Each number is 200 + 20 x the weight over its row's rms, rounded and kept within 0 to 999. Layers, rows and columns count from 0. The size before them is the row's rms in percent of the matrix's.

# gate: layer 7 MLP gate, 192x96, rms 0.103, rows 137-160, columns 0-95
# up: layer 7 MLP up, 192x96, rms 0.0996, rows 137-160, columns 0-95
# down: layer 7 MLP down (transposed), 192x96, rms 0.0975, rows 137-160, columns 0-95
gate137,100,175,208,211,185,169,216,184,165,180,174,211,194,191,199,189,186,204,175,182,182,173,211,198,148,189,179,207,215,228,193,191,211,196,202,173,232,237,235,199,218,182,205,164,233,198,235,188,197,197,225,205,166,203,201,249,231,194,183,212,228,175,207,168,225,198,226,197,171,207,218,232,201,215,191,179,179,179,208,211,157,200,192,191,196,208,187,191,174,189,209,202,210,184,194,218,183
up137,095,225,194,222,187,216,217,240,182,221,210,213,175,187,177,210,167,200,204,202,226,228,196,192,182,224,210,203,207,158,246,213,209,188,197,225,180,198,205,182,204,177,211,243,200,159,177,192,212,223,199,206,196,226,195,191,201,190,209,234,181,149,172,245,188,195,201,176,168,192,197,220,202,163,167,217,202,188,204,243,190,204,200,175,215,221,210,191,201,195,193,190,219,211,220,198,194
down137,095,186,197,174,172,189,199,176,172,184,142,179,200,186,177,178,226,219,187,210,225,174,206,208,215,182,187,206,223,214,201,227,226,190,188,188,187,200,198,227,195,207,185,200,226,194,233,193,193,202,216,216,158,232,209,192,214,182,203,189,207,187,205,202,218,219,163,200,185,196,225,226,179,202,210,193,186,178,217,175,150,196,220,235,166,200,195,209,171,192,249,168,181,188,201,215,211
gate138,099,195,185,206,240,226,169,190,214,205,211,231,196,186,196,191,215,212,188,190,257,176,186,229,209,209,212,216,192,207,228,219,216,202,207,199,209,221,221,195,206,216,179,150,198,208,181,187,219,213,219,214,214,170,173,224,199,167,232,166,191,214,214,218,198,189,192,232,193,219,191,185,199,196,208,208,224,231,223,206,202,190,198,186,240,205,148,217,151,184,191,182,216,196,222,212,202
up138,106,195,173,170,238,220,196,201,192,200,197,181,213,199,217,205,208,203,189,179,234,165,166,206,212,200,221,202,176,188,212,222,218,219,202,230,193,207,225,219,192,218,171,163,221,190,178,182,221,214,261,191,209,157,229,230,224,163,224,203,208,183,191,197,200,184,166,230,178,195,215,174,178,184,220,201,203,187,229,213,207,198,197,188,202,195,167,238,186,208,211,201,184,175,209,197,202
down138,096,232,173,200,186,195,220,229,206,197,211,193,219,274,204,220,178,209,220,194,151,211,182,180,207,209,190,175,184,202,197,187,177,192,192,193,190,150,181,214,199,187,227,258,200,181,199,200,212,171,179,186,201,224,217,202,192,212,175,232,212,171,188,200,196,179,207,197,215,175,199,226,203,207,180,196,180,201,186,191,198,173,206,216,221,202,227,203,244,193,209,223,180,223,183,191,203
gate139,093,196,205,229,176,186,179,156,211,199,209,206,177,182,155,181,181,184,232,184,225,211,214,183,183,197,207,174,232,216,211,211,209,226,195,184,186,181,228,242,198,196,221,216,199,204,205,208,207,205,197,196,206,221,166,196,205,230,232,226,255,181,204,184,201,216,215,189,180,229,163,201,219,201,191,183,224,220,175,178,188,187,219,234,187,220,189,193,169,189,219,193,204,193,219,214,163
up139,091,237,199,193,207,229,191,217,194,198,176,208,214,191,229,252,240,200,198,202,180,198,180,202,204,190,174,202,140,214,200,162,188,173,211,207,233,202,155,170,192,182,191,196,192,200,215,194,202,200,167,215,187,177,210,177,193,185,174,173,170,223,206,203,184,194,157,192,217,185,231,235,172,198,194,218,163,211,204,223,180,198,213,218,183,201,200,180,206,174,208,175,204,208,204,208,202
down139,092,210,220,214,178,218,188,168,214,211,179,220,202,149,180,224,225,201,176,171,171,187,180,187,190,196,212,208,208,242,191,201,196,213,188,209,207,181,189,223,192,157,193,224,196,203,224,209,203,197,174,213,199,201,212,177,217,219,204,217,225,188,186,174,201,223,179,157,213,222,177,236,215,213,243,164,217,204,178,220,165,203,209,229,196,212,208,191,197,180,210,150,185,186,195,200,181
gate140,117,191,246,185,219,230,171,206,208,203,230,226,202,184,231,166,164,164,192,188,222,244,176,174,202,235,218,164,184,216,179,189,172,189,213,190,193,190,200,229,184,173,203,196,209,203,189,206,189,208,230,181,217,238,212,194,201,221,206,203,242,187,191,186,210,183,192,183,201,206,219,204,198,207,193,200,212,220,218,230,210,207,194,150,156,204,198,214,218,173,192,196,213,208,215,220,208
up140,108,207,190,213,207,180,211,239,227,179,177,210,177,200,228,221,213,190,156,212,220,206,214,222,225,195,184,211,223,172,221,192,193,189,208,193,230,141,176,162,203,202,192,195,187,195,231,200,218,185,194,212,223,173,185,180,184,191,199,149,182,197,199,210,204,242,211,172,192,205,204,200,195,231,193,161,218,187,218,169,200,177,187,222,235,202,169,191,178,218,211,213,195,214,203,207,213
down140,101,245,194,198,172,197,225,217,195,189,195,193,216,192,203,239,217,200,196,198,182,170,200,208,195,174,200,188,173,161,234,184,234,182,221,185,184,186,215,203,170,161,217,204,224,191,192,191,187,202,222,227,194,205,183,194,184,197,208,165,190,209,223,226,207,232,207,174,191,198,208,191,216,214,185,218,201,215,189,201,191,193,198,227,189,164,197,172,187,185,212,128,160,176,213,223,217
gate141,117,223,201,196,194,241,213,188,202,193,208,213,190,180,196,183,220,207,229,201,249,203,175,178,196,199,208,177,209,211,210,191,179,162,210,216,203,190,189,220,200,210,180,189,228,224,218,174,182,256,167,224,198,219,196,238,184,215,161,193,228,206,211,168,201,189,187,208,238,179,201,154,203,197,218,165,176,183,208,208,196,225,185,195,161,215,192,186,205,203,216,194,212,176,177,216,179
up141,117,168,193,186,192,201,181,188,211,207,203,216,179,183,180,245,213,187,226,181,192,228,199,214,175,243,199,196,195,178,251,192,193,187,228,222,210,183,171,210,232,210,197,198,221,214,175,219,205,195,230,198,210,207,215,189,176,179,222,198,194,191,207,208,168,197,191,209,199,219,186,247,240,200,183,208,219,160,156,195,175,199,208,211,224,177,211,207,160,193,174,199,237,205,188,191,185
down141,115,175,195,226,173,224,232,176,207,232,215,239,186,172,206,211,196,186,176,198,213,190,229,203,194,198,213,150,206,184,217,202,170,183,238,201,210,190,195,222,253,203,207,212,205,208,228,235,231,225,147,213,166,211,215,238,184,200,189,224,221,191,229,219,186,219,191,209,214,213,238,188,213,172,195,195,197,189,184,205,212,192,210,210,200,215,205,199,192,207,205,183,202,197,181,184,172
gate142,099,195,210,214,185,194,213,165,185,174,177,193,166,188,158,203,190,218,192,207,203,194,208,207,146,182,208,180,199,207,208,177,196,179,214,213,225,202,189,182,187,152,177,204,242,178,199,239,202,173,191,143,169,195,185,203,179,180,211,201,217,203,194,193,180,194,185,208,173,225,247,192,182,193,187,195,218,204,206,212,189,233,196,183,204,187,211,178,161,229,214,188,199,205,204,192,174
up142,092,186,193,188,204,192,215,194,189,223,199,204,232,219,210,193,176,197,223,190,199,197,203,177,222,197,211,227,190,169,192,219,233,212,190,232,228,196,188,197,187,194,204,218,150,206,199,144,200,224,197,228,248,159,174,201,205,240,222,181,183,210,204,187,233,226,212,180,204,204,182,222,210,179,225,192,175,208,210,195,223,165,215,181,183,217,199,217,209,157,201,205,189,212,189,218,233
down142,089,228,192,186,209,218,206,230,207,216,222,193,210,216,170,196,243,150,201,186,197,174,196,172,183,188,223,191,194,227,190,205,188,145,188,203,239,221,176,193,180,179,235,210,206,191,196,193,192,184,199,206,210,184,208,173,195,214,191,175,203,188,220,187,200,232,210,190,222,201,219,154,195,216,210,190,161,186,239,205,186,199,170,217,188,180,165,221,170,186,170,195,195,218,178,188,191
gate143,105,216,222,201,214,206,183,195,207,184,181,213,178,197,171,194,215,224,225,156,215,231,203,225,200,195,187,175,181,224,226,188,215,160,225,190,179,203,199,209,196,180,195,210,172,192,202,206,219,183,221,226,196,215,174,182,210,222,211,181,221,216,190,165,196,214,192,201,219,212,213,228,172,168,228,215,230,248,195,207,216,233,210,180,182,213,216,204,185,217,200,188,219,221,265,212,184
up143,105,214,188,200,193,234,196,220,217,195,174,203,189,181,185,236,207,190,192,202,185,213,237,234,255,176,207,198,184,182,191,241,157,214,213,195,203,199,200,156,194,197,229,175,225,209,191,193,208,183,176,205,209,176,213,194,231,207,222,169,218,188,211,229,205,196,210,184,200,241,222,171,228,232,188,214,168,183,222,174,194,216,187,202,197,185,192,191,188,201,181,173,205,186,213,164,178
down143,109,222,203,200,230,202,168,188,214,192,201,192,163,193,189,205,187,244,227,155,194,246,212,189,244,173,200,204,153,158,213,202,203,190,210,224,185,210,163,187,194,214,182,192,195,219,202,234,196,210,203,216,218,210,201,222,207,228,191,192,239,197,171,219,219,200,216,206,203,197,235,200,194,221,203,229,204,176,191,193,201,218,235,213,197,197,215,181,198,209,228,209,210,193,249,189,195
gate144,094,214,211,175,182,212,183,193,186,163,212,186,218,195,186,229,196,254,187,203,184,152,202,201,196,194,200,179,194,206,193,193,203,198,213,229,205,220,189,207,191,206,181,159,169,186,181,206,200,195,186,215,192,169,189,184,194,201,194,157,206,205,267,201,202,223,223,196,219,260,213,197,204,176,222,228,201,185,180,214,189,224,212,209,205,193,201,194,183,192,186,175,156,218,221,179,204
up144,097,184,162,229,203,233,189,208,202,234,193,217,180,187,207,205,200,153,215,186,218,268,182,190,200,236,198,184,195,175,216,198,192,192,196,202,207,230,205,185,209,170,202,215,198,232,195,196,237,212,212,179,183,235,189,207,202,217,238,217,210,193,182,183,203,175,200,197,238,173,195,184,207,205,205,182,215,217,203,194,232,221,192,173,204,226,190,208,205,228,226,189,237,224,210,193,168
down144,095,193,212,223,204,198,201,199,184,164,211,201,211,169,185,224,174,215,211,165,190,210,200,190,192,195,177,160,168,177,188,152,200,175,213,226,222,225,192,212,224,190,199,177,156,199,203,228,191,216,197,169,172,192,163,210,159,217,195,166,229,205,224,191,194,208,229,203,216,211,197,176,200,194,216,220,199,224,173,209,202,231,196,188,240,194,202,181,222,202,178,166,197,228,218,197,197
gate145,101,199,204,206,166,251,187,208,186,197,231,197,212,186,213,184,211,167,204,157,197,215,224,169,168,194,169,181,185,220,185,174,191,192,196,186,206,223,177,215,215,197,186,196,202,203,212,190,171,187,158,217,169,205,200,198,184,213,201,194,214,214,209,201,151,196,182,159,211,216,216,210,202,197,225,192,196,191,242,198,218,186,169,168,197,201,145,219,180,187,209,187,200,202,168,210,172
up145,102,204,172,216,222,182,203,231,171,197,176,176,183,203,132,208,212,207,205,187,187,181,204,236,191,222,226,188,210,181,248,208,224,220,210,228,238,201,188,176,202,175,211,189,212,192,189,202,225,232,225,198,218,195,208,220,182,178,196,203,197,180,201,175,185,214,216,219,194,213,156,212,200,219,185,199,173,243,179,182,196,216,209,222,211,227,229,205,205,215,191,176,223,197,207,210,223
down145,109,188,181,207,215,213,182,243,208,213,192,197,187,178,130,199,236,208,237,199,205,194,202,207,193,203,200,207,197,212,196,186,201,206,222,213,220,231,205,159,208,198,181,189,174,204,192,225,181,205,177,206,184,201,199,237,174,227,221,224,220,201,224,185,180,201,191,223,193,201,212,215,209,215,189,183,170,246,203,199,220,186,193,176,202,244,200,228,172,207,199,162,189,200,162,233,218
gate146,095,225,188,212,202,184,145,231,179,166,223,201,185,215,185,184,207,179,195,185,223,165,183,248,194,189,194,189,216,221,211,223,183,184,226,240,207,204,231,218,195,207,203,197,181,204,234,203,198,172,175,195,203,201,223,209,182,155,173,196,190,226,208,192,248,189,218,181,177,205,192,183,167,195,213,211,191,237,197,212,220,193,208,186,181,193,220,193,192,216,185,201,210,228,209,213,166
up146,100,247,187,214,209,191,217,204,228,227,215,195,154,223,186,204,184,210,188,203,236,187,170,198,232,192,193,223,185,176,228,197,220,201,205,196,201,172,203,186,250,226,209,180,229,221,174,178,212,206,221,191,189,182,184,189,203,214,201,188,176,217,164,208,188,200,193,229,199,181,196,157,196,239,181,201,227,188,210,175,204,221,231,198,198,202,176,180,226,191,187,247,183,185,193,196,212
down146,098,179,203,180,174,169,236,169,195,221,174,178,234,195,222,229,216,219,227,208,185,222,196,145,218,217,209,194,212,183,181,181,227,201,189,178,198,192,163,183,188,207,203,210,206,199,192,190,210,219,195,210,195,208,181,192,227,224,225,208,223,172,196,202,151,216,187,227,214,188,210,221,211,179,186,173,219,162,217,200,183,223,179,197,211,214,167,209,228,190,217,207,181,162,202,187,222
gate147,101,212,179,196,202,209,156,203,213,207,215,181,206,169,194,205,223,227,194,230,186,186,203,189,186,200,208,199,191,223,195,208,175,182,210,219,235,226,205,201,206,175,178,225,211,239,205,218,171,200,178,207,172,222,226,176,223,191,189,223,183,242,215,192,194,212,202,217,208,213,210,206,190,213,211,158,207,207,186,218,240,213,181,216,220,247,202,171,179,192,224,184,229,222,181,243,162
up147,102,190,186,208,199,200,217,190,234,212,215,208,217,187,221,192,176,196,193,221,171,188,214,179,188,163,219,221,204,210,204,220,193,178,218,217,210,195,193,198,209,201,172,229,199,218,199,256,197,216,197,185,148,210,203,174,214,227,189,205,182,250,175,193,195,215,222,223,212,207,206,190,198,244,210,181,195,193,189,214,218,219,181,229,208,205,221,169,158,197,222,223,242,228,200,231,183
down147,102,165,208,208,203,199,259,195,208,201,203,199,222,223,222,218,176,147,222,199,207,219,213,208,217,201,215,233,218,177,218,227,207,198,207,207,191,176,202,196,226,212,177,209,202,204,152,219,228,221,212,193,188,177,171,138,203,206,206,162,205,215,157,197,222,174,208,196,201,217,165,176,189,216,191,226,210,201,201,180,172,211,212,220,209,197,189,215,195,210,190,225,218,198,195,209,203
gate148,096,211,180,198,180,203,190,232,188,180,168,209,185,197,168,196,188,241,198,220,227,186,161,181,166,195,203,171,246,203,205,169,236,206,205,212,196,201,188,191,209,191,183,210,208,195,197,224,194,209,236,177,196,195,193,209,223,225,201,174,194,210,210,182,185,168,240,184,190,195,181,153,225,217,190,170,165,164,186,203,207,220,192,188,220,202,183,194,205,248,204,175,199,219,196,198,175
up148,090,172,232,190,208,217,209,162,204,209,204,200,223,176,221,229,195,155,209,187,208,210,262,208,239,237,203,243,182,207,203,205,184,197,200,161,211,201,200,225,197,203,213,182,195,200,185,179,208,189,185,192,184,197,183,223,199,179,211,228,192,197,213,214,211,228,178,202,203,212,206,208,163,185,217,224,248,196,173,190,192,196,178,218,211,208,198,206,219,156,203,194,236,204,182,182,232
down148,089,171,172,207,190,208,203,199,184,174,161,215,205,172,164,204,211,225,227,200,197,192,200,187,210,197,213,165,226,202,184,167,179,177,206,196,229,185,229,215,190,211,190,198,206,203,172,220,191,206,221,180,188,211,173,201,232,218,220,221,218,201,230,199,199,220,199,231,173,205,198,151,218,246,190,184,200,173,184,194,222,209,170,171,201,161,183,207,235,208,200,158,208,214,205,199,176
gate149,092,208,217,196,201,206,156,180,204,204,176,189,169,208,181,188,188,183,217,187,165,217,209,214,185,196,190,192,177,190,209,199,221,202,224,182,209,166,225,225,224,201,209,200,210,248,218,191,214,205,190,209,207,193,180,203,235,173,202,182,184,195,196,133,241,216,201,209,204,203,189,191,188,197,204,172,219,203,170,170,196,238,186,213,202,242,205,178,188,194,218,208,255,218,209,229,199
up149,088,166,176,205,194,194,222,204,195,215,193,171,222,214,234,196,199,169,191,175,170,215,210,189,173,189,215,226,217,192,206,233,203,223,204,199,218,159,179,207,172,181,171,246,226,194,220,185,187,180,191,237,206,222,218,190,206,161,207,216,205,193,187,205,188,176,220,194,167,183,212,252,210,173,242,201,190,202,207,227,211,169,208,202,190,191,185,206,171,192,196,204,194,221,210,171,225
down149,087,212,202,199,205,187,214,181,225,185,191,220,238,214,178,196,191,176,195,232,183,201,203,225,243,193,185,176,196,199,209,177,188,185,195,202,219,212,184,197,219,164,249,170,212,199,215,185,211,221,241,220,170,201,181,208,183,224,183,163,225,222,187,226,200,231,172,207,212,191,208,192,194,241,192,166,175,194,185,193,195,212,232,192,174,179,171,167,218,233,201,219,180,187,189,192,192
gate150,110,207,171,203,227,213,188,208,220,230,192,227,195,186,215,197,223,243,191,197,187,204,203,196,182,204,215,177,155,212,206,210,209,193,185,231,225,231,209,191,198,199,185,168,196,187,219,221,191,228,189,210,243,204,145,207,203,209,218,177,217,224,219,172,234,235,181,199,198,170,199,167,216,213,212,184,204,205,228,199,256,206,206,199,214,242,197,188,167,203,200,207,212,191,184,207,206
up150,100,200,186,203,205,206,184,175,198,188,237,205,209,216,188,243,204,177,193,189,198,173,222,204,233,225,213,212,220,217,190,171,196,207,173,178,206,217,217,186,216,235,205,209,209,191,207,225,226,204,208,154,170,215,234,168,209,210,219,224,183,212,187,199,164,184,186,203,181,180,229,200,190,227,204,181,244,180,195,224,203,211,191,193,231,151,191,201,177,185,190,229,191,214,228,222,228
down150,100,206,209,192,174,160,184,202,183,192,195,181,203,217,170,199,211,155,200,203,213,214,180,169,186,206,208,162,230,210,192,194,177,163,219,180,217,216,160,181,214,184,219,201,230,228,187,195,222,186,257,200,199,192,210,211,212,192,171,219,196,172,190,218,201,187,203,216,220,239,173,200,185,209,196,236,177,213,187,165,168,202,217,190,217,177,188,203,226,197,201,157,199,198,222,188,208
gate151,091,210,200,171,225,199,192,181,214,211,183,180,199,206,226,207,197,227,232,200,225,212,180,159,189,248,243,181,207,193,204,216,209,183,197,201,196,170,174,207,187,215,173,206,227,203,191,212,217,198,152,193,186,217,207,198,197,193,192,219,199,192,204,197,219,192,234,200,225,193,174,206,197,176,213,203,196,152,153,172,254,248,205,202,201,197,209,192,211,193,161,202,182,193,196,222,192
up151,095,180,200,196,169,164,195,185,190,166,179,211,186,179,192,208,221,231,198,204,186,211,207,226,164,166,195,204,214,208,186,227,187,172,230,179,177,199,188,225,224,204,229,156,199,201,220,198,176,211,210,223,234,220,199,208,196,207,226,195,229,187,226,196,209,210,189,220,189,166,209,194,202,255,195,161,217,211,235,225,200,193,175,214,221,181,177,163,202,197,198,181,201,212,188,184,179
down151,096,230,179,210,227,211,219,191,229,207,167,180,205,228,233,189,174,231,237,224,210,203,172,190,221,209,199,187,197,183,178,221,232,193,216,193,203,178,211,223,196,199,157,200,206,188,208,192,199,203,189,205,171,220,191,198,202,203,170,223,173,169,215,194,200,181,220,161,210,217,181,210,208,166,199,198,181,176,202,149,219,244,210,188,194,216,227,209,172,198,216,172,169,216,206,225,189
gate152,108,177,178,174,198,208,194,198,220,169,219,154,231,203,175,212,205,221,176,194,199,180,187,160,209,234,204,203,194,179,162,220,185,203,218,207,223,194,208,180,191,188,204,205,172,214,189,196,168,208,224,217,259,180,205,182,177,200,209,167,225,214,198,186,202,234,200,204,210,178,225,204,179,220,202,160,186,225,222,200,209,218,190,168,220,185,176,202,201,152,214,215,209,214,192,193,188
up152,097,196,216,182,172,191,190,202,177,180,196,174,191,194,168,217,224,210,198,203,226,191,203,193,219,208,225,225,192,188,189,196,171,173,234,228,204,194,223,196,205,185,212,227,159,198,167,219,206,204,197,203,236,185,190,216,172,169,209,195,176,210,222,245,211,248,232,209,214,202,241,197,230,196,232,181,196,200,230,175,197,183,207,220,226,193,213,204,223,185,224,188,164,218,173,206,194
down152,093,222,179,181,220,212,197,197,179,220,195,198,235,256,234,188,184,189,225,193,197,187,191,149,200,218,180,225,198,195,202,204,171,233,197,174,190,225,213,189,207,240,186,168,185,226,220,169,182,204,211,211,199,167,197,141,209,196,221,191,192,228,206,205,225,188,176,220,189,239,184,210,187,204,207,211,200,198,205,205,224,179,210,202,224,194,206,176,188,201,162,208,210,205,168,207,212
gate153,094,186,179,167,204,202,223,170,138,207,222,185,188,213,189,190,207,200,206,194,189,245,184,210,196,213,208,201,213,198,163,179,193,228,198,197,213,214,210,204,189,212,232,228,214,216,199,182,231,197,227,184,187,194,202,229,190,174,191,205,198,169,208,205,232,203,187,208,233,180,182,193,198,188,204,167,210,195,227,205,203,201,199,149,215,181,201,233,220,221,185,194,206,249,222,243,227
up153,090,204,222,214,210,199,194,206,248,186,196,212,196,211,190,218,189,186,146,202,198,170,224,194,209,228,198,223,171,171,234,218,238,179,192,192,196,192,217,177,197,184,183,184,185,224,193,206,172,213,179,219,214,223,187,169,207,220,194,168,205,240,171,220,177,182,191,210,185,202,184,205,171,186,206,240,217,203,175,193,209,213,231,236,190,175,216,171,220,225,221,205,204,200,165,200,206
down153,087,179,205,197,196,223,155,237,201,222,191,234,175,139,201,203,232,206,210,236,188,219,186,200,184,208,206,228,186,227,192,183,170,184,195,218,224,171,203,221,169,207,190,192,203,186,185,184,205,196,221,231,203,184,200,194,208,222,216,195,188,216,215,215,190,204,216,171,187,227,226,218,222,218,211,226,173,226,187,174,199,211,192,208,193,213,198,190,173,151,214,192,159,173,204,198,182
gate154,108,164,223,198,201,201,190,149,193,200,232,185,184,161,198,198,230,227,251,203,182,241,184,169,185,208,192,185,210,251,216,207,178,221,205,197,192,197,176,216,190,202,237,194,224,228,207,208,205,213,197,197,173,204,197,186,188,227,169,234,233,170,198,166,201,216,219,211,207,175,210,200,195,196,190,179,217,237,192,204,222,212,176,201,186,193,220,193,191,213,207,205,216,191,222,219,191
up154,102,239,207,209,182,167,178,171,207,196,177,169,205,192,226,198,184,227,178,182,169,201,208,211,189,223,220,225,193,234,201,204,174,214,198,199,203,194,201,185,194,204,209,204,207,170,191,203,200,197,171,214,201,176,176,201,229,230,207,229,210,221,229,228,199,201,189,179,180,185,205,213,258,180,179,170,169,184,220,183,201,156,221,248,213,197,216,202,211,230,214,194,163,198,199,185,217
down154,105,205,200,180,231,224,185,172,213,219,230,225,222,197,199,164,167,191,185,183,197,172,201,203,220,228,201,208,173,166,210,182,192,175,200,196,204,181,176,184,198,227,200,208,180,225,193,194,194,220,232,207,161,174,181,199,205,185,195,170,189,186,196,210,233,233,234,173,202,158,217,211,186,215,204,202,212,209,201,184,208,185,213,208,185,233,196,193,169,161,220,224,188,229,195,181,245
gate155,105,201,223,207,167,240,164,184,204,231,200,185,225,190,182,193,220,201,182,193,242,192,246,196,188,196,200,211,210,209,188,193,202,206,196,176,212,210,166,223,182,199,237,176,204,194,183,196,202,157,209,192,213,200,200,207,189,197,236,176,223,176,197,168,193,203,190,150,207,203,192,219,183,188,170,172,227,221,204,248,178,214,179,199,172,205,187,175,204,189,206,181,215,178,205,241,201
up155,100,192,156,194,204,179,206,194,203,188,189,258,182,192,197,223,201,184,223,207,194,196,204,201,205,232,201,195,176,215,211,184,190,187,207,201,207,200,230,204,202,198,218,190,183,213,210,182,202,206,182,182,200,195,160,205,242,232,180,225,168,230,228,204,195,190,212,211,212,195,207,198,198,225,225,234,180,134,177,165,237,187,225,200,214,215,214,189,182,180,197,183,190,244,196,190,168
down155,106,193,188,207,200,207,189,209,219,199,182,247,218,180,205,194,201,198,212,191,214,199,231,217,207,217,220,223,216,225,228,177,185,176,208,162,212,187,237,203,187,216,239,151,206,213,191,181,188,185,194,181,234,210,161,225,215,201,232,196,203,200,222,181,202,215,200,202,187,182,201,215,179,233,214,191,216,156,209,215,211,204,202,181,171,212,211,170,176,168,202,171,185,229,230,167,181
gate156,097,158,175,170,184,223,184,179,207,162,216,219,188,193,193,177,187,212,184,216,233,206,230,209,219,253,184,143,216,216,195,181,195,169,197,167,178,205,219,193,182,195,222,173,203,208,225,215,169,215,190,229,184,209,196,230,201,197,198,207,217,214,206,192,200,220,204,215,206,213,212,184,191,200,193,203,192,156,204,231,219,212,176,163,152,205,192,204,208,187,234,190,201,201,198,204,200
up156,098,220,206,181,195,212,197,211,259,172,184,205,214,200,192,254,183,196,190,159,189,243,196,212,200,164,191,189,208,201,191,187,213,201,195,181,220,226,207,206,203,206,205,189,175,216,173,186,183,224,161,205,182,169,186,200,213,242,235,188,230,202,189,201,172,198,207,220,186,196,191,233,204,185,213,227,215,193,189,209,200,198,187,199,175,170,182,245,198,205,223,224,188,228,220,168,202
down156,098,235,234,178,233,192,212,205,236,226,204,222,191,203,226,225,191,199,182,185,175,231,192,176,186,169,213,176,208,210,187,221,194,225,187,237,189,200,199,232,211,200,189,203,168,188,190,207,177,193,185,213,164,208,193,196,210,216,215,201,211,173,168,207,199,175,202,205,200,226,173,227,218,221,234,216,243,217,207,205,194,177,185,187,188,169,195,214,173,189,189,246,228,215,229,184,184
gate157,098,188,191,210,207,191,194,223,201,233,231,209,205,179,215,216,220,194,180,235,212,223,197,224,221,212,206,191,190,196,202,217,156,208,155,187,147,168,203,195,193,196,210,191,248,207,194,233,199,219,204,178,225,232,236,198,212,189,188,228,212,215,194,213,244,175,242,178,186,217,197,182,187,228,167,193,218,194,197,199,217,195,203,164,208,205,197,224,203,183,200,189,169,189,181,186,199
up157,094,204,233,197,181,198,211,206,214,213,191,206,206,182,178,191,183,184,216,213,186,229,216,187,187,187,213,216,203,202,206,206,236,196,213,198,198,183,189,228,185,208,168,158,217,190,193,241,217,191,214,208,200,234,205,175,179,177,167,221,191,192,208,181,191,250,185,175,170,184,252,205,230,179,204,181,182,209,197,177,181,209,183,183,188,220,203,201,177,228,203,209,204,199,238,143,234
down157,096,235,204,209,198,186,218,206,197,186,254,211,191,163,215,221,224,243,235,199,220,213,195,201,184,177,182,196,177,221,201,209,219,194,203,217,214,201,196,232,187,206,213,190,194,202,181,232,177,188,153,188,194,228,191,192,186,196,157,194,223,198,187,207,209,200,196,182,204,203,173,223,213,194,227,216,223,219,179,210,224,231,200,208,163,210,242,198,225,213,171,150,212,187,196,182,210
gate158,105,184,168,220,196,225,209,185,189,215,187,196,187,204,184,205,218,193,197,165,229,213,203,204,200,240,187,171,205,172,223,189,215,214,201,209,193,202,166,185,177,204,226,162,188,232,162,150,199,230,203,215,177,199,169,221,179,186,186,182,194,200,226,203,210,190,188,149,189,188,195,219,184,189,185,207,220,172,194,211,205,232,249,222,213,212,169,197,184,187,183,177,171,193,219,207,201
up158,096,180,211,198,191,184,177,170,220,156,215,218,215,134,183,187,229,202,199,205,197,190,241,193,178,209,196,174,191,231,192,171,173,196,217,242,209,216,193,202,217,172,192,218,192,169,215,222,200,184,174,188,203,208,208,201,193,233,200,215,224,182,250,207,183,207,207,220,198,200,196,218,229,201,211,191,177,214,166,216,203,188,161,186,193,199,221,181,177,183,213,178,186,225,184,205,185
down158,105,174,190,212,199,197,232,193,186,195,187,209,219,175,180,207,220,179,212,183,223,209,204,205,197,241,177,144,169,175,221,164,221,205,210,214,181,180,172,209,214,201,194,197,195,210,156,158,194,212,206,208,175,182,189,239,171,183,174,188,207,195,229,218,208,179,188,177,186,185,190,207,184,197,205,195,215,170,177,222,203,220,248,234,200,206,190,188,174,192,202,175,161,192,198,209,195
gate159,087,200,197,209,173,199,222,198,187,211,173,203,231,184,152,166,212,233,203,177,207,233,200,206,179,193,208,179,217,199,199,225,146,193,172,184,217,185,172,197,200,178,186,193,222,209,200,213,162,189,187,162,165,207,192,208,258,183,210,225,225,173,230,195,220,183,202,214,193,213,195,182,206,186,197,170,195,172,199,209,201,210,175,221,198,194,187,212,193,177,206,197,166,229,180,180,204
up159,094,208,186,180,211,202,209,181,182,188,196,182,182,195,173,189,206,183,201,207,184,195,203,213,165,167,169,204,193,177,146,207,174,245,182,212,173,208,228,190,201,172,201,227,214,212,193,215,209,186,188,214,229,196,225,206,210,202,175,216,189,178,208,212,215,218,186,225,160,225,209,185,242,205,179,189,209,176,198,173,206,214,224,229,161,219,225,221,169,208,233,202,170,171,220,212,197
down159,094,230,169,190,233,207,218,190,166,221,201,163,193,158,179,179,214,194,225,167,190,165,215,199,185,198,222,177,192,200,197,211,208,240,202,189,202,190,198,189,203,182,189,210,213,196,208,191,184,193,164,177,199,172,196,194,219,201,188,203,197,222,232,202,231,177,199,227,209,231,242,168,210,210,174,207,230,172,182,176,176,200,202,220,158,203,220,215,195,241,230,188,201,181,206,216,204
gate160,086,186,202,135,211,191,195,191,205,183,186,218,216,176,162,210,199,202,182,196,184,202,182,168,202,212,183,197,187,232,188,137,173,196,185,217,189,217,189,210,191,205,199,163,178,192,228,205,167,218,208,212,193,188,202,199,221,139,194,195,211,193,222,184,216,205,208,210,243,205,214,208,175,184,204,207,207,191,184,201,223,208,191,142,208,202,188,195,169,189,199,192,189,229,187,172,202
up160,090,224,215,218,194,222,213,192,178,220,225,193,204,211,196,229,211,191,221,203,192,186,208,199,171,200,206,197,221,174,207,202,229,195,219,185,196,211,189,204,226,180,223,225,223,235,158,195,217,191,165,175,200,234,203,202,181,207,219,210,182,187,205,196,162,203,221,143,225,228,200,215,217,204,164,209,173,161,182,245,223,215,206,235,179,204,199,199,217,192,223,172,188,179,199,227,192
down160,095,172,202,174,223,193,200,189,188,205,210,235,215,164,164,199,203,199,207,198,185,172,179,139,188,203,183,201,201,221,188,156,216,180,213,207,178,233,197,198,202,197,205,153,228,221,220,216,182,228,210,195,173,201,207,200,215,161,210,206,211,209,232,201,194,190,214,184,237,240,215,208,189,184,207,202,211,144,180,208,233,210,198,162,203,208,188,187,192,199,189,212,190,204,187,184,213